{"num_hidden_layers": 19, "hidden_size": 96, "num_attention_heads": 2, "num_key_value_heads": 2, "head_dim": 64, "intermediate_size": 384, "vocab_size": 2048, "hidden_act": "gelu", "norm": "layernorm", "norm_place": "pre", "norm_eps": 1e-05, "positions": "rope", "rope_theta": 10000.0, "rope_fraction": 0.25, "qk_norm": false, "attn_scale": 0.125, "bias": "none", "tie_word_embeddings": true, "parallel_block": false, "init": "normal", "init_std_qkv": 0.0538, "init_std_o": 0.0668, "init_std_up": 0.077, "init_std_down": 0.077, "optimizer": "adam_hyperball", "learning_rate": 0.00476, "beta1": 0.9, "weight_decay": 0.0, "lr_head": 0.0109, "max_grad_norm": 1.0, "warmup_steps": 321, "schedule": "wsd", "decay_fraction": 1.0, "decay_shape": "pow", "final_lr_fraction": 0.0, "batch_tokens": 16384, "max_seq_len": 768, "doc_mask": true, "train_tokens": 120200000, "max_steps": 7337, "dataset": "wikipedia_en"}
Each number is 50 + 12 x the weight over its row's rms, rounded and kept within 0 to 99. Layers, rows and columns count from 0. The size before them is the row's rms in percent of the matrix's.

# k: layer 4 attention key, 128x96, rms 0.0542, rows 114-127, columns 0-95
# q: layer 4 attention query, 128x96, rms 0.0541, rows 115-127, columns 0-95
# v: layer 4 attention value, 128x96, rms 0.054, rows 64-86, columns 0-95
# o: layer 4 attention output (transposed), 128x96, rms 0.0666, rows 64-85, columns 0-95
k114 102:58 28 44 60 51 30 59 47 52 60 33 27 43 56 42 48 41 54 63 29 45 55 46 69 59 56 48 56 46 55 28 70 63 66 48 46 54 56 49 48 55 46 61 39 39 36 40 43 67 39 55 56 27 42 49 57 30 55 44 66 45 59 66 35 16 59 62 54 62 73 47 34 38 33 26 42 58 45 37 45 71 50 62 52 66 39 65 55 57 49 49 60 63 47 28 43
q115 099:50 45 48 53 57 60 58 55 54 37 36 34 49 59 59 46 38 53 72 56 40 39 50 51 50 45 44 30 50 66 88 53 59 49 29 54 36 51 32 51 40 45 63 35 56 49 50 40 56 59 69 57 32 49 39 41 41 61 58 52 37 72 63 40 81 40 40 53 55 34 53 50 48 57 56 23 33 37 41 44 46 39 40 57 57 30 48 87 45 40 47 58 42 70 46 57
k115 101:46 66 48 51 47 71 41 53 45 27 52 58 58 41 71 36 66 58 59 57 35 45 67 43 46 57 58 31 64 68 75 37 40 46 31 47 48 39 36 57 54 56 34 40 66 53 66 49 65 53 46 33 62 45 59 49 48 63 64 42 53 49 37 39 71 40 33 45 40 44 47 53 66 82 62 58 43 42 35 43 37 67 23 26 41 41 50 46 55 51 47 50 42 56 67 35
q116 099:23 41 35 48 48 63 77 82 54 39 46 38 52 52 70 42 61 47 65 60 45 33 68 48 67 33 51 35 41 34 77 42 58 52 61 47 31 48 45 55 53 48 53 35 36 46 53 39 62 51 75 52 26 56 44 35 54 60 56 29 40 52 52 46 55 45 46 39 49 23 36 65 63 52 55 45 46 49 56 43 65 43 41 62 35 37 61 62 57 45 36 61 36 54 41 50
k116 095:52 60 36 35 56 79 59 64 48 25 47 63 62 59 64 47 61 60 52 43 51 32 59 40 67 34 54 33 49 36 69 47 51 38 73 41 57 34 46 62 47 46 40 40 51 58 51 51 53 59 66 37 48 63 64 35 54 57 52 37 46 43 40 48 66 39 38 48 20 44 42 56 47 66 57 48 41 67 56 53 49 70 47 54 09 46 51 36 52 59 40 64 38 70 61 48
q117 099:51 56 58 55 48 57 35 37 51 51 51 56 50 55 55 39 69 49 45 32 65 58 50 51 40 51 48 59 54 27 22 43 36 36 80 32 65 54 69 41 47 41 36 52 49 48 34 54 55 51 24 45 70 55 77 61 52 41 72 60 56 35 36 46 34 42 63 47 48 52 53 48 47 74 52 67 74 44 41 46 23 49 57 43 30 59 53 27 59 66 48 48 46 46 40 45
k117 101:54 35 56 44 43 46 54 41 64 57 37 31 47 71 40 60 46 47 57 32 75 66 55 74 56 47 46 54 50 34 23 46 57 55 51 61 61 60 62 47 48 55 69 46 46 29 35 62 57 42 63 67 52 42 69 76 39 35 49 71 53 39 77 46 30 51 66 53 40 59 55 38 33 38 32 57 57 39 50 48 45 55 64 78 48 44 55 51 53 53 38 44 54 40 31 47
q118 089:39 54 54 58 41 63 26 28 40 44 70 68 34 48 34 51 72 43 27 42 57 59 40 48 46 66 52 55 50 61 47 56 51 64 52 49 65 36 42 40 54 34 40 49 79 72 24 46 53 52 35 43 58 54 67 57 51 36 47 38 50 56 36 50 38 74 39 58 68 52 57 47 21 52 32 33 73 49 59 61 46 41 47 45 46 63 48 48 54 71 55 42 60 57 63 47
k118 090:40 55 58 49 26 26 48 43 54 34 45 46 34 65 25 47 51 34 49 52 62 68 31 63 64 65 49 73 44 62 50 56 54 69 30 39 61 43 44 41 61 46 68 55 71 59 24 57 51 52 55 47 46 45 47 56 36 55 44 52 40 66 52 47 19 68 34 57 67 57 45 59 38 51 30 39 54 51 36 38 57 45 58 63 62 72 57 60 42 52 47 42 61 37 42 63
q119 087:77 50 41 43 58 43 32 39 56 80 59 44 55 31 35 56 52 50 65 40 38 50 53 29 52 61 47 62 41 47 48 87 37 44 58 52 48 61 53 45 57 70 71 55 49 40 74 34 43 62 40 60 64 52 49 58 61 29 36 67 38 60 49 51 36 56 67 36 50 64 48 29 44 46 53 51 42 29 42 49 50 32 41 30 53 51 52 42 42 42 39 57 64 28 55 46
k119 091:66 44 34 45 61 41 54 48 49 75 48 36 51 31 34 57 45 38 44 40 52 41 47 46 32 56 36 68 30 50 37 71 28 50 48 43 37 66 35 48 51 63 69 51 56 41 57 32 43 48 48 46 62 35 41 71 65 51 44 54 25 52 65 39 67 54 67 50 53 57 41 44 52 51 48 59 39 34 60 49 49 58 35 26 77 56 51 50 44 51 50 70 60 16 59 56
q120 090:48 47 48 61 52 50 68 63 60 61 39 31 53 71 66 46 56 79 29 52 51 58 58 43 37 65 44 46 33 45 64 44 51 56 48 48 41 61 52 59 45 50 44 51 52 42 64 59 54 58 83 40 50 29 73 53 64 48 56 39 39 43 44 77 74 32 61 30 39 35 48 42 79 53 41 40 55 54 67 65 60 58 68 44 39 60 36 40 65 55 48 42 56 40 43 56
k120 087:60 42 67 42 36 61 62 61 52 51 38 50 36 64 51 49 35 73 51 27 67 51 52 41 39 52 37 42 47 44 67 74 33 46 42 39 48 62 47 45 33 38 45 51 37 54 61 57 56 62 75 47 37 35 75 56 61 60 41 40 44 34 58 66 65 35 66 29 36 30 45 53 78 59 47 41 56 64 42 67 64 63 53 58 45 51 31 47 50 56 40 55 64 53 30 51
q121 092:29 44 49 47 54 38 55 47 67 46 37 59 20 46 34 66 38 59 46 62 33 64 36 42 41 35 49 43 62 30 54 31 39 52 49 65 49 43 55 52 52 40 43 62 42 68 45 52 80 41 63 51 49 42 39 51 46 50 50 29 39 38 49 68 43 64 54 64 51 39 40 55 53 39 35 24 62 61 55 61 61 44 56 86 55 79 62 63 48 49 54 39 59 58 57 39
k121 096:46 33 54 51 61 40 46 55 57 47 47 75 40 58 59 47 37 53 49 71 44 44 43 49 62 49 45 40 51 48 65 50 70 40 66 44 53 56 62 63 71 52 44 56 44 67 36 58 56 47 47 21 54 43 49 53 34 57 68 22 53 25 34 76 56 65 58 41 71 36 40 51 51 43 27 45 69 55 60 29 38 33 50 86 39 49 62 47 48 52 46 43 51 43 55 58
q122 092:51 62 38 63 40 56 64 61 49 29 37 42 41 45 49 53 54 42 79 57 62 39 50 54 56 37 52 44 66 54 68 49 58 43 39 61 49 44 62 43 49 37 51 58 43 37 54 34 54 71 70 59 32 49 45 33 46 66 38 32 53 81 51 24 72 45 44 61 51 54 54 72 67 54 67 27 39 50 58 34 65 60 44 63 62 39 43 70 58 42 41 59 40 60 45 67
k122 093:38 60 35 54 41 66 51 53 46 49 70 84 42 39 70 35 49 41 59 62 47 40 58 56 50 39 51 49 46 53 66 22 58 46 47 50 59 40 58 51 62 43 45 56 71 52 49 55 44 57 59 50 64 51 53 22 53 49 56 28 58 59 26 37 66 44 32 55 40 50 56 55 40 71 75 54 47 40 62 32 33 50 56 19 51 49 70 55 58 42 51 45 24 57 62 53
q123 094:44 58 75 64 55 59 31 44 51 64 45 59 36 60 60 49 60 55 26 40 61 65 44 45 47 66 47 66 40 57 20 64 56 64 60 61 58 36 55 63 67 59 51 32 64 47 45 60 48 66 52 54 76 37 49 68 51 34 67 55 48 39 40 57 30 41 56 46 55 54 29 40 31 61 55 36 57 38 38 39 49 40 44 47 37 54 50 29 68 76 52 36 57 41 42 56
k123 093:55 34 60 55 49 41 44 59 46 51 41 29 28 68 40 56 55 47 34 25 63 76 44 52 50 49 41 68 38 60 29 72 28 58 45 53 50 45 66 41 63 45 63 36 54 45 35 34 63 65 55 46 41 37 53 83 41 52 71 57 48 46 63 38 37 63 58 42 46 33 39 50 46 54 41 39 55 63 47 54 44 47 55 51 73 59 50 65 67 65 44 53 72 46 34 50
q124 098:46 62 37 48 30 61 59 61 65 18 51 48 59 54 57 58 52 25 75 65 46 43 74 54 53 39 35 46 69 35 63 38 51 46 46 41 53 67 37 43 45 64 33 37 39 36 31 36 34 46 46 43 53 61 55 40 35 62 45 63 51 59 55 36 60 26 38 58 48 41 49 56 62 40 85 60 43 57 58 59 39 48 32 35 40 44 63 57 38 44 51 61 48 57 41 53
k124 090:50 67 26 56 30 68 44 45 70 20 61 57 65 50 60 61 58 39 60 40 31 42 63 47 53 47 57 42 74 44 62 33 61 54 71 69 55 53 50 49 36 62 43 38 49 33 64 50 48 39 47 58 73 66 59 38 51 35 49 61 53 44 37 44 45 20 50 66 44 51 57 50 42 41 72 52 45 56 44 46 32 58 52 23 46 45 54 33 49 39 53 55 44 74 57 47
q125 098:38 49 43 68 44 55 47 38 42 47 60 74 38 40 47 40 68 53 55 44 46 39 52 66 51 41 58 53 62 43 43 52 39 39 37 54 66 46 44 32 51 38 39 39 54 64 25 56 41 47 16 51 58 57 54 63 39 66 58 70 67 53 48 26 29 71 30 66 48 47 57 65 35 53 28 55 54 60 43 44 53 51 34 40 50 28 44 40 75 37 59 58 53 54 64 68
k125 092:32 48 40 66 51 52 47 41 62 60 53 52 35 57 41 45 56 49 60 69 52 40 67 67 64 45 40 54 69 49 55 42 73 53 39 59 62 40 47 31 46 53 49 34 59 48 37 59 43 44 43 56 56 67 39 36 22 41 64 63 59 66 34 40 11 57 46 80 59 65 53 51 45 43 37 55 47 49 46 31 67 53 51 57 64 49 62 54 75 39 40 67 48 59 54 66
q126 097:36 44 50 66 68 50 27 48 74 65 42 38 38 57 56 52 49 59 55 58 36 53 59 33 54 65 53 53 41 68 70 41 56 54 44 56 36 43 35 55 62 56 47 36 47 43 47 31 41 41 62 50 43 63 27 69 41 58 69 23 26 58 55 63 77 67 50 26 58 36 51 51 58 77 62 46 43 55 44 37 36 61 46 53 39 57 64 58 38 57 42 56 67 53 58 56
k126 094:57 60 48 49 65 49 44 33 64 60 48 55 39 52 46 50 59 76 59 30 27 50 48 31 34 52 60 64 53 60 63 45 40 47 46 55 36 42 34 62 36 55 50 32 48 61 52 39 40 56 59 41 61 44 49 72 55 56 84 35 27 41 58 54 68 63 50 41 55 18 55 53 52 89 43 43 44 61 41 48 29 63 42 59 42 52 55 52 37 47 43 43 66 62 47 52
q127 091:48 45 38 50 62 49 58 52 53 49 44 75 66 37 58 41 48 52 56 29 44 34 50 50 64 56 53 47 44 27 65 22 57 28 50 48 54 59 68 57 42 44 35 53 49 57 54 60 53 46 52 40 56 68 65 37 51 46 59 62 76 39 59 39 52 37 52 47 46 52 40 47 52 74 70 64 50 68 69 47 29 69 46 28 52 49 63 38 74 70 42 51 24 66 38 58
k127 091:59 31 39 47 42 59 50 65 53 49 47 46 63 46 61 43 35 53 71 39 57 48 62 64 50 60 43 56 51 18 73 26 43 47 34 76 57 60 50 63 42 50 57 44 39 47 54 68 45 47 65 62 45 45 48 33 54 51 52 72 50 29 81 50 45 35 50 45 28 56 58 59 44 45 57 51 46 71 61 67 61 65 45 54 47 39 63 59 60 74 41 35 40 68 33 57
v64 100:46 48 37 64 30 47 57 61 54 56 35 75 34 55 40 55 59 53 50 59 57 62 51 67 46 48 41 58 32 57 55 32 44 39 29 71 39 54 60 52 53 70 26 33 49 28 52 45 45 42 53 50 44 60 47 29 45 57 68 50 59 43 45 43 54 46 35 68 69 48 23 52 55 63 55 55 54 45 50 15 55 34 54 41 38 38 42 69 47 56 72 44 66 43 60 71
o64 091:59 50 66 56 69 41 53 47 53 62 80 44 71 33 72 39 35 57 44 26 45 53 36 46 57 35 57 51 64 51 47 58 56 57 63 28 59 25 45 29 43 55 69 76 40 66 53 61 52 62 58 35 48 41 43 56 49 29 52 45 40 48 42 49 58 49 44 49 27 43 65 56 32 41 57 38 45 37 38 38 56 64 55 38 56 56 44 36 60 29 53 62 41 48 50 27
v65 099:55 49 56 56 14 53 43 49 49 56 44 54 33 37 43 50 48 60 53 29 42 66 52 32 44 55 40 40 66 38 66 60 34 50 39 46 67 48 61 42 39 62 57 58 44 41 25 67 50 65 47 39 61 44 35 35 40 42 29 52 18 55 48 45 56 61 43 61 65 72 66 56 56 43 58 30 50 58 37 63 59 62 69 40 37 55 59 52 50 37 28 52 52 65 70 62
o65 118:52 34 56 33 65 32 63 62 51 45 47 30 63 56 44 46 51 35 49 35 57 46 43 69 40 38 77 52 48 53 39 81 72 43 56 54 54 49 48 44 63 47 39 59 33 61 40 35 59 36 70 56 27 45 44 64 60 60 45 67 60 55 70 59 29 38 50 54 37 34 48 51 48 46 43 48 34 46 39 48 37 26 27 57 52 47 62 45 71 46 54 42 44 25 55 51
v66 108:48 57 75 44 62 48 49 33 66 44 40 50 65 26 65 51 57 37 51 68 52 26 58 49 50 56 47 52 50 88 62 37 58 52 45 65 16 51 79 49 53 53 55 63 46 19 39 65 65 41 45 63 65 49 63 52 49 39 50 37 44 53 54 46 44 63 57 39 44 30 50 47 39 41 42 27 52 50 32 42 66 46 63 62 46 47 52 34 51 44 53 55 40 53 43 43
o66 103:68 31 28 51 44 56 65 58 35 54 53 61 40 60 31 47 57 63 40 51 23 45 66 27 41 68 25 55 33 28 35 57 52 56 45 39 81 57 34 61 36 44 40 52 59 64 57 49 40 69 33 53 39 45 45 51 70 44 62 69 79 46 52 56 44 55 57 45 44 56 57 47 43 80 51 59 44 42 47 56 49 53 45 36 50 49 67 58 53 53 57 43 46 62 60 52
v67 097:73 31 59 68 60 45 22 39 32 70 45 49 39 36 32 41 51 34 59 32 57 46 61 44 51 63 40 55 50 36 52 49 35 25 61 48 67 48 44 44 36 48 38 58 47 35 55 57 46 41 63 44 41 33 27 67 50 63 58 34 73 48 30 59 60 44 51 45 43 65 52 52 49 52 44 33 37 67 32 50 58 60 65 53 43 57 45 53 60 49 26 25 47 47 57 41
o67 102:31 50 41 40 44 47 40 44 67 32 68 37 74 54 61 48 54 31 61 57 69 51 39 59 51 47 55 56 51 52 38 52 55 53 41 37 50 49 49 51 66 42 56 48 63 77 29 42 27 36 45 51 42 72 56 52 42 52 37 50 32 54 60 43 34 57 33 60 87 52 60 76 53 47 46 69 55 48 67 53 44 33 35 45 47 43 39 28 57 56 33 70 40 42 39 49
v68 094:45 47 45 54 58 53 25 43 52 49 70 48 65 34 64 65 34 42 64 45 47 55 43 74 58 44 64 52 43 35 62 68 38 46 57 53 65 12 45 58 34 51 26 68 47 40 41 63 39 50 25 37 48 46 39 28 60 41 49 54 38 35 44 52 44 55 65 55 40 56 35 62 53 34 54 41 60 50 55 57 51 59 47 48 47 34 47 43 89 52 55 66 51 65 47 42
o68 101:62 36 58 40 28 37 75 40 59 45 43 41 38 79 26 39 39 38 27 59 45 50 34 34 39 54 54 41 65 64 48 55 59 55 36 55 49 78 39 34 60 61 65 34 65 54 63 47 46 31 71 59 54 34 46 72 29 65 52 42 55 60 48 43 52 50 36 50 53 61 54 43 59 42 41 47 53 41 54 43 41 47 51 71 55 49 55 62 30 52 30 44 39 41 39 51
v69 092:55 37 69 40 57 45 48 49 60 40 57 48 36 49 47 44 53 46 47 38 54 52 64 31 44 41 57 47 62 52 55 48 66 48 34 31 64 53 48 30 25 61 38 74 72 49 51 43 28 49 53 33 73 54 29 53 68 37 40 45 62 35 39 41 43 43 44 58 64 63 40 47 76 56 45 39 64 43 49 73 55 41 67 68 34 36 46 45 48 25 29 42 62 66 45 44
o69 088:56 71 38 64 50 33 29 58 34 48 55 63 51 50 49 47 50 57 49 49 43 49 14 44 61 54 58 61 56 51 25 61 37 43 78 49 45 80 43 45 75 39 55 18 41 41 57 56 57 53 52 42 37 55 52 38 42 38 71 46 43 59 54 38 51 59 36 41 48 46 61 37 29 51 50 54 50 38 50 21 31 49 40 50 52 62 35 43 59 67 53 42 35 55 52 51
v70 101:54 51 50 36 36 61 56 73 57 51 51 46 83 50 47 51 58 64 60 59 38 40 37 48 31 54 50 32 49 46 62 56 49 69 52 47 78 36 59 42 69 52 52 55 57 60 47 47 59 55 59 64 54 70 69 55 44 46 50 70 62 53 46 45 60 56 62 44 73 69 42 57 49 61 35 85 39 60 48 27 39 52 29 52 41 32 25 43 40 50 51 59 55 67 43 45
o70 089:44 53 60 62 61 50 40 38 55 62 45 43 21 41 56 48 36 39 46 37 57 53 59 60 60 21 47 64 60 47 20 51 46 50 40 38 46 59 48 68 43 60 55 48 28 60 65 62 34 45 37 52 48 62 32 50 55 64 55 36 46 57 64 61 46 52 49 49 26 58 49 35 57 46 71 33 73 60 42 76 66 56 58 56 63 56 71 65 59 52 50 39 37 64 74 55
v71 102:32 60 82 51 43 53 77 60 48 42 55 60 74 62 49 50 38 44 39 36 49 58 29 62 42 46 39 52 49 75 51 46 42 57 53 34 62 45 50 56 63 67 27 60 54 57 69 39 23 48 65 40 61 37 44 56 56 41 37 23 51 34 55 43 50 51 55 41 55 51 65 61 58 49 52 67 81 40 60 52 46 42 53 69 50 62 53 53 45 53 64 26 42 61 58 57
o71 109:98 42 33 45 57 57 42 47 48 55 43 46 23 35 52 39 61 72 46 62 37 42 59 41 60 51 45 59 44 28 37 44 47 54 38 48 41 51 48 57 35 46 48 22 42 51 24 51 47 44 22 50 43 61 53 47 44 69 68 61 59 42 51 59 56 58 48 53 84 42 49 46 35 47 35 36 42 43 54 53 52 53 50 36 61 40 68 63 43 52 43 66 57 57 49 57
v72 099:36 36 41 49 57 59 50 22 53 67 48 56 54 47 74 29 68 47 64 63 35 56 67 60 63 35 53 53 44 55 33 39 50 20 42 46 69 56 44 62 46 41 57 67 40 54 68 47 41 53 64 54 54 77 56 51 58 43 36 67 46 49 65 50 52 57 32 54 57 35 55 65 61 35 40 39 43 46 51 45 71 36 45 51 64 54 44 45 34 27 28 62 34 44 62 53
o72 092:78 62 50 43 51 51 38 37 43 47 47 44 45 51 40 76 42 50 55 56 63 56 58 34 40 56 41 50 36 45 50 43 47 73 50 57 39 49 58 27 45 53 41 39 57 63 25 46 82 55 29 32 50 45 64 33 21 59 81 42 64 35 44 56 41 38 68 60 42 59 65 61 42 55 61 59 55 70 57 60 49 51 64 46 45 57 43 50 61 57 74 44 51 48 60 43
v73 098:54 54 22 31 45 42 44 71 79 39 54 31 37 70 52 80 34 56 57 19 70 57 41 52 37 50 39 44 43 59 37 33 53 30 46 46 48 66 31 51 45 68 76 37 56 46 39 58 66 45 64 46 65 58 51 54 37 49 34 58 44 57 49 47 45 52 37 42 56 48 25 45 45 53 54 48 38 52 60 37 43 43 42 40 40 42 50 60 44 50 55 40 57 28 50 43
o73 096:31 42 63 77 65 49 64 35 42 52 37 63 52 54 67 36 51 43 33 57 48 35 46 58 55 41 64 49 79 42 70 58 63 53 34 56 28 25 56 44 58 27 21 59 57 60 55 42 40 47 27 42 57 67 36 47 79 49 46 58 51 43 48 61 53 58 33 42 38 43 55 42 64 43 62 49 51 51 49 57 58 49 50 60 59 49 29 35 69 40 57 51 51 64 58 60
v74 096:46 41 65 49 31 52 62 45 31 39 59 80 50 42 67 53 41 52 50 51 53 23 58 57 54 54 59 42 35 47 42 44 46 25 57 49 61 40 67 43 55 46 51 36 53 39 39 50 53 27 63 59 47 34 62 65 70 39 56 41 57 44 30 38 47 53 59 51 52 70 59 58 62 37 70 12 47 36 29 47 60 63 49 51 48 48 30 51 40 39 49 46 67 39 74 46
o74 099:70 49 41 48 65 47 30 51 51 56 45 52 35 50 46 41 46 51 47 72 51 59 41 33 48 67 36 67 47 52 44 61 78 59 48 41 59 79 43 49 35 40 44 38 55 48 51 52 44 55 31 54 35 60 18 35 33 69 54 43 40 28 59 52 46 42 46 47 53 38 51 52 37 55 46 85 53 59 49 60 23 42 46 39 48 45 66 50 46 65 42 58 34 77 38 55
v75 102:33 38 40 47 49 53 43 46 42 60 67 59 39 53 46 53 58 55 24 55 38 63 45 57 50 33 60 42 59 46 71 48 46 44 38 42 56 54 26 61 44 58 55 48 37 43 55 37 54 58 59 56 41 68 37 35 42 43 60 78 17 55 43 41 59 64 22 47 28 64 43 46 50 43 50 69 45 47 59 68 41 36 46 49 43 82 66 30 68 56 64 49 51 37 55 63
o75 099:61 55 52 31 49 46 63 39 58 41 24 32 55 57 33 70 40 46 48 35 53 38 66 37 61 60 50 57 55 60 49 48 34 59 60 61 30 41 69 51 81 33 52 48 52 60 24 38 49 60 48 46 53 36 73 72 54 44 39 45 74 58 50 48 37 55 62 48 44 33 61 57 65 48 48 41 62 76 44 34 56 64 52 42 64 50 60 60 35 34 39 63 42 53 57 38
v76 095:41 52 67 67 60 46 45 45 61 44 46 73 45 65 48 51 45 61 41 53 67 21 54 57 42 49 33 49 35 28 47 61 47 53 61 56 50 42 45 40 55 59 30 54 73 27 65 40 61 52 57 39 51 34 69 53 26 47 27 59 67 57 47 33 65 40 55 37 37 77 65 35 56 60 80 72 44 60 36 57 62 40 58 53 54 54 52 39 53 43 56 52 43 56 50 46
o76 083:69 58 56 29 52 46 40 55 30 44 49 48 45 38 55 62 59 37 65 54 36 58 59 46 65 50 70 55 67 54 30 50 41 47 43 21 50 64 55 62 50 41 61 49 16 59 31 64 34 53 54 49 32 57 31 45 51 36 66 41 34 40 27 48 36 51 60 60 55 47 23 57 48 48 53 46 49 50 63 38 47 56 43 64 41 64 50 43 51 67 52 74 55 50 39 78
v77 086:52 64 61 21 63 40 63 59 38 57 51 58 77 34 44 41 58 56 64 47 45 59 48 44 60 43 37 39 28 45 73 54 56 46 34 54 53 52 42 60 52 48 26 43 42 45 41 61 55 61 64 41 34 45 25 50 52 36 71 44 56 65 57 62 58 23 58 49 58 58 60 61 36 64 32 62 56 60 36 55 44 43 67 49 49 52 48 42 90 41 57 56 60 41 38 56
o77 086:43 55 47 56 51 35 36 32 63 45 61 44 37 63 57 52 51 29 34 51 73 58 47 75 41 61 57 50 59 33 31 58 45 36 76 45 45 49 40 56 38 29 63 33 65 56 61 41 42 21 30 61 68 47 40 61 46 54 49 55 43 45 47 61 51 66 30 42 42 43 50 65 58 51 58 42 42 68 51 42 72 55 41 60 44 43 64 38 30 60 45 21 38 51 53 55
v78 105:49 42 54 50 38 32 47 58 55 60 66 33 51 43 60 72 63 71 42 45 58 47 40 37 49 58 55 45 57 35 38 30 68 28 32 60 64 65 37 56 37 47 35 67 39 53 43 61 52 51 40 60 36 71 46 44 18 62 45 54 53 54 64 42 40 58 47 46 43 19 47 48 52 31 67 58 58 35 42 41 36 46 45 52 31 55 27 32 39 34 64 39 54 54 43 61
o78 096:50 48 58 37 60 60 66 42 50 36 19 56 38 59 61 44 41 41 38 55 41 55 37 42 48 54 32 48 55 73 59 51 58 59 39 50 30 37 51 51 60 59 55 23 40 49 59 37 53 35 66 36 51 35 62 32 74 43 53 42 42 46 47 70 44 30 47 58 45 70 50 63 67 43 67 35 32 48 61 76 66 50 48 44 54 48 46 59 60 58 38 77 44 30 62 51
v79 110:43 64 37 73 46 40 52 54 39 63 49 63 39 49 33 20 48 49 53 56 43 54 68 49 42 39 53 52 48 63 43 40 64 27 58 24 63 51 50 43 53 53 68 38 55 34 58 54 17 52 60 47 63 35 71 42 48 64 42 36 57 49 46 70 36 34 67 62 50 79 61 49 67 41 62 50 60 47 74 55 63 57 61 29 44 49 50 49 60 63 49 66 49 48 61 47
o79 101:55 46 45 26 40 60 45 51 43 30 63 46 70 58 38 61 32 60 56 64 61 52 35 66 58 75 60 44 31 18 58 72 42 69 34 60 44 47 61 49 61 43 56 52 36 64 36 38 88 63 60 51 38 37 34 63 43 66 59 66 44 54 43 35 43 40 47 53 47 42 44 55 32 52 56 45 41 58 44 38 52 46 43 52 51 75 54 40 41 58 52 31 50 48 46 43
v80 094:41 67 41 61 49 56 50 42 46 56 27 34 69 51 44 68 49 70 50 83 55 55 59 52 28 38 40 50 23 43 25 25 57 37 66 54 65 24 58 55 46 58 43 46 59 59 53 46 47 49 68 53 49 41 23 33 56 48 52 49 63 42 62 50 39 43 55 58 60 54 49 48 27 52 42 44 43 41 69 50 38 49 41 71 60 47 54 60 59 51 55 60 61 41 72 48
o80 092:81 25 36 32 43 57 62 57 55 35 52 62 44 36 53 38 47 51 50 24 54 39 38 56 62 67 67 60 75 59 64 53 36 56 48 45 52 67 48 67 70 64 52 65 49 51 34 41 44 43 59 60 55 37 59 59 37 54 49 50 31 40 21 55 47 54 48 47 28 42 40 64 57 48 52 65 48 63 25 46 60 54 58 33 66 41 47 32 46 46 52 45 39 60 35 46
v81 103:56 50 46 40 58 56 72 72 56 46 64 59 72 34 43 52 45 48 38 44 21 67 68 41 67 40 65 50 69 54 61 67 49 39 39 58 48 76 48 46 68 62 69 54 55 66 60 35 63 39 44 53 56 72 43 38 58 47 44 49 73 50 52 56 52 49 52 40 64 37 34 42 56 45 48 55 49 49 33 50 31 26 38 65 57 52 56 44 35 58 60 56 66 24 40 45
o81 101:45 51 50 49 44 37 37 22 43 56 32 38 30 61 58 45 48 55 42 43 63 41 65 54 38 64 33 53 32 59 44 42 52 56 39 48 43 22 54 59 43 36 45 40 27 47 45 72 60 70 50 46 58 49 63 47 43 48 79 43 43 52 40 44 55 42 55 44 49 65 69 27 47 57 74 49 41 54 58 44 75 60 56 26 45 71 52 54 67 57 58 37 45 76 60 46
v82 105:44 48 35 49 50 37 56 54 42 42 36 12 38 68 45 55 70 51 42 66 51 54 51 54 55 53 79 61 65 35 57 35 53 64 35 52 43 60 24 49 32 54 59 41 47 44 51 34 59 64 57 58 49 60 34 36 33 40 50 70 33 71 50 46 52 36 39 55 67 27 54 52 37 45 52 60 51 53 57 55 41 71 59 68 48 53 72 58 61 49 63 32 51 33 46 54
o82 101:53 51 45 67 58 57 50 48 46 52 49 77 62 46 61 56 50 79 58 41 44 57 59 49 43 47 41 35 34 49 60 52 48 43 80 50 34 39 65 42 77 37 58 54 43 60 60 47 50 55 38 36 79 74 63 72 59 38 47 49 58 38 34 52 47 50 66 60 36 46 45 35 61 48 49 40 33 59 52 46 68 46 30 50 71 45 36 23 38 52 48 56 29 38 56 56
v83 105:46 39 51 57 62 49 59 41 47 46 75 68 72 36 48 44 51 34 40 45 54 56 54 60 60 55 34 15 44 52 38 67 55 47 52 43 42 55 36 61 56 63 61 52 51 49 61 52 64 56 49 50 35 43 57 35 40 67 49 59 42 61 31 43 47 42 27 30 46 49 48 45 63 61 55 74 41 46 48 55 42 61 71 35 75 53 53 69 41 37 74 43 76 50 28 33
o83 109:50 74 48 47 30 47 42 50 55 53 35 30 56 64 46 49 45 67 70 50 38 45 58 49 45 36 68 84 55 45 56 44 21 57 47 53 45 35 55 29 62 25 46 51 39 51 34 40 38 25 50 47 72 71 24 62 49 63 62 56 53 49 50 51 44 63 73 49 43 52 54 62 53 42 39 34 58 67 52 41 52 50 47 53 30 64 43 50 49 52 44 65 37 61 62 62
v84 103:27 58 38 40 41 35 32 62 42 37 52 54 49 56 38 42 63 43 24 46 55 60 41 45 57 52 65 66 49 82 68 36 68 38 44 56 48 37 50 54 44 52 49 75 45 39 48 36 31 53 71 62 33 34 38 60 60 43 52 53 47 43 49 44 54 45 47 51 41 52 39 50 41 72 69 45 52 65 39 48 73 60 59 40 24 47 57 44 75 52 33 63 38 55 46 68
o84 095:48 37 69 55 71 43 47 39 57 77 70 66 48 54 45 61 35 52 60 43 52 35 49 51 43 46 41 44 62 48 28 61 48 55 55 55 60 68 51 41 57 56 66 31 38 69 64 36 53 42 38 46 55 68 49 62 61 47 45 52 50 48 61 56 60 42 35 53 47 37 77 53 62 34 48 66 60 31 49 55 53 59 45 71 78 68 38 39 26 67 57 36 43 29 44 35
v85 093:45 47 42 52 52 57 45 45 48 58 47 54 53 56 63 32 63 44 34 42 51 48 75 53 57 61 14 48 56 44 39 47 44 49 53 20 36 66 46 50 73 54 52 33 49 46 55 41 60 37 56 61 61 72 55 61 67 58 48 30 50 26 56 57 34 46 56 40 44 50 46 80 36 43 51 59 57 48 63 54 51 40 31 46 75 61 48 24 43 50 39 42 51 21 35 39
o85 105:45 54 50 32 29 59 55 68 57 51 46 42 43 41 40 47 53 65 75 66 44 51 30 41 53 61 83 66 43 48 66 51 53 61 40 69 56 35 45 40 41 46 28 71 41 33 58 59 44 46 28 55 48 33 58 50 48 35 70 69 54 53 30 42 48 54 63 59 60 55 50 42 31 39 53 40 38 58 47 67 49 47 69 35 42 53 64 80 56 50 52 57 68 37 43 55
v86 101:51 54 69 65 49 50 39 43 47 78 43 47 40 66 48 36 32 70 53 57 51 63 62 50 59 57 52 50 38 45 49 55 55 58 56 24 64 54 41 63 46 40 48 64 52 28 45 34 43 60 64 22 70 67 49 47 61 54 65 41 60 62 51 14 63 41 47 50 42 36 51 46 38 59 36 36 64 35 45 54 58 68 56 56 58 32 39 27 34 51 38 41 57 64 35 45